Each number is 128 + 32 x the weight over its row's rms, rounded and kept within 0 to 255. Layers, rows and columns count from 0. Numbers have three digits each. The size before them is the row's rms in percent of the matrix's.

# layer 8 attention query, 128x192, rms 0.0631, rows 0-56, columns 0-47
074:169148128168080129091195107160164117115126122140102111103088085056173125097037190104128103175129139092143060104127194159110093184111178092097128
082:079116171113131192158098184107071175121163175116172168182119132088150063142113111136099151104076177120151166120107099092110125103128126146120100
073:154083084147159236125136158129164136105139138092101151152132143196114071112163178151117162084106187155110156139128122101155152114101106145144081
086:158126115168101112093152088121116127120032071119145071075103131127105180117081043103138144198155073129109141088150039184092103104143119090083142
093:092186096061129136160106192140176141127159133180174168151122105128141108159196170190135109116104122129131147141080199107170128128116121159174119
084:150119090138150165099101200162183164122166127121070114159155095129088103113165207157102137058095151143135103133110143114184141121105124150186098
092:131161108084190114167155166110134191090146141166106137121096133101108127176107130152131162100112133096095155151082166095123054147136112154165193
103:103166100068136139158139211166176152112138129154110133134151138146091147140146193156087146094105126134121094147083165096178114118117103166179152
100:106128115179093193106111109161132090141138097098114104089165109202140129090125127122116120118113134156119137082181103138151175124064150105140116
120:091072153180083144063107105070062104138126070103174159156127110138154126084119117121146110145142138143174158098183096108099164115073115117061103
120:128114127113111061142118066142105147147103190142149144141078140129144129177164149138160177149149069095103145171107199130126102185202153101152189
127:130160118095192126168143146162153197115130172096109092083131135123081143214098141137121172099087142109070091161075157127136078124179119102208172
106:188131137139087123161142152134132137180135119133164117132121107131174123134191153138161151066134146124166175104097100138175131121132125136095049
108:142103076191151119165141085117134139097122100134115083110100093105126095123122107106139124143108163122171142118165143132136181076144108208103138
110:109110158039117116122155133078114126132138139141143169115108145135173141119068030083096085128118119174136139096100132118068136127141168079143146
099:135173174109133129132157148110143132115146115112171137149159204093146144121145152108147156131134095078145136207144125098123112087157107133103065
112:117087133147140130112150138155093171144118120115179126106187106111108136100129104127126188235085132148165155115080104092119113137085138145092130
107:138114075139103125176131128069129129055140146123091136133113182137133206159114060125075200093142131158141103102075152169143144066099095145132085
112:088105170150085141151141162173138112120162070143127171122193099177115131119115165199119147206150160134097140133095172112175208119151114157159084
100:142129164128108145098086151123082107074159157165148077125098146121124131084112135139076101156118150162080130142084068120148136189169144120132126
107:103093070168127103169141114161158109115138116132090124111148118105172159085101088114115131160092139129087122105129072160147082140102095129086140
103:171143151149127105204146099134159136115140115112091182128051206130106153108122110138158152170137157115133147175115192113068119131119067176113144
107:166155182091071065087107127111088162085163113135121183139135121119096158158115103124132155165122166096067139088142122141098097144141188126095086
109:108105132141115135163138139140127156138132043114143114120186147197153148072158113123092087162099123146084195122128106108147162187122113112150114
101:121137122060156125108144090129153084158053077163173066122165098101108124113118143106142144145149119184176129154111082121081138181099188087135097
101:089109153123144137121124101169137163170155101106147122089115091166149023168089168158146191127146147193119139114089124113105128098174174178107138
110:120145204198146126134148161153117142079129068149099116086131133160090165143089077147078172119123095130120103141118138145169169144164071130166116
110:089147150143120155095134193144127131103112101108095133119183110136144143124167057093139145121135141139110196042169125109203133084133150170130124
113:169130091135117109122142095145169180122089073081092118067139167135006111101147163117085137107098127155117140180150135111116142129074143194158155
110:103089151182138153095129136116109089092116138138142207116123057173197153160156096192174115167101135171121102101097121100164168135164139099106153
119:165127121118053154117106110128126101087103144164134161139127106177152089114117091158133141143196128126130115139173156155172072149119119095119122
105:157093089129083100102148218121091162169145147147130127120138109168090156109157170091106094157122197162171178130104109102119158112153083138139085
058:128112142135067168110192119134147114112090048158163153164114157132103122123154085104112123162156152146128123074122134148148126136084149135156185
057:116119128153105156159083183102073158164123139178133095116176160137126117124116143209130181059188073131141149145114130178090086176118135097179108
070:192117149134115108105190117111165074154105160103112119132121143101140166155098060087127107106159159139075150141127140112120117101156102186131065
062:073131114106171093107118099153119145196142105162137141118161092122073131146127208118131127164114134106198075105121107102122112100110166126177186
069:130113093152183177148117118118114120133117149123094113089183136159111152181141121149155140065119074144139121177102089078135131136178165139104094
080:139154117065147136131116149118153167185134113172120119159100146093103174160124115116126135075075130094093108153154144076108082191130222184127074
093:147093129186091160148151145086136134127161114173148160218089112114140097137135080052133114133113124123131146082182190079117177075066095145118107
087:127085221164107092099127149093108117148145147130158131150118093128175134125144103135134152129152086118119172089096112130119144139120114119138176
086:147106128138063109080100133088147097133141107154137168240115089090171111119114081104161140159183106070085184107131140062080141143099134123134150
094:132146130124122075085094085177090138145145170082125126097144163090149165137172153190131187147170070132114130201061106115167069190162130110178097
120:097129173095109105125050120132103142121129179104163124110122132101158184173192135197112163175119044120094128127068129132151080154188147103164142
103:108080107169200137186143139138118142145119088110151124054156150173079089098149136075081109070102203176148108129157092147123126135141128160083092
097:128130134186135110129142079188173153088138139096092125081073149128093153176098106169139063157124135167063135139064155132104134155140114110218181
086:157098070115206080148175168102142128126134102115126074103215123123105113086103134171120114142082093196187115147174100149115125135133127189142123
097:050149155185142138119098104155098117104151120087103146118170136172109130172170077134109149190096133114064130079105117110121091112113121099168105
096:163117137048172101129174204102103104105102122142130102107144087111066149151136147103137123133123115141163090129139114157057150156163137161115157
103:105112202081154131109096120082085138140106132114155152132162242118168115135086119119147125124075158121110087098116032132135094122161180065131117
099:150119061170176111170161099176164103147110118110082147121103093150155106124121114122115163088114214119068118132092162109137138162132126161144192
091:135095097139141186139083224133038132089081160168129101119120066170124114113183109142196176149174080144116102084137136132167121137158170146092119
102:098209183105084110107135134144183163164180108132099165179137165087124088180141133148141105181143134107070119118108160115170085199102122125124132
101:155135146109140168193099156143157125080075117062132136148122160090154112138145134109188189132164149110116115120108153143124083122114116143115127
105:090116192165165106150125193100142143095147143078185137138159119170115162160108116130117165169090106134106059128087149119142143159176116088123142
103:160111137156136148155086166140113079094121131116188163065120165117140105110196122174103113164118139182162152067118095105137164117110133123112093
091:094146120111160133111133092137164069164048149154138166150147142122115102140110178165148110155088088100206132113171079160090112102134132142120187
113:161137135055093144167151153170132064114176129143166117161189193107140068124101172164119133130118155156139080145113125134186118132135179080066113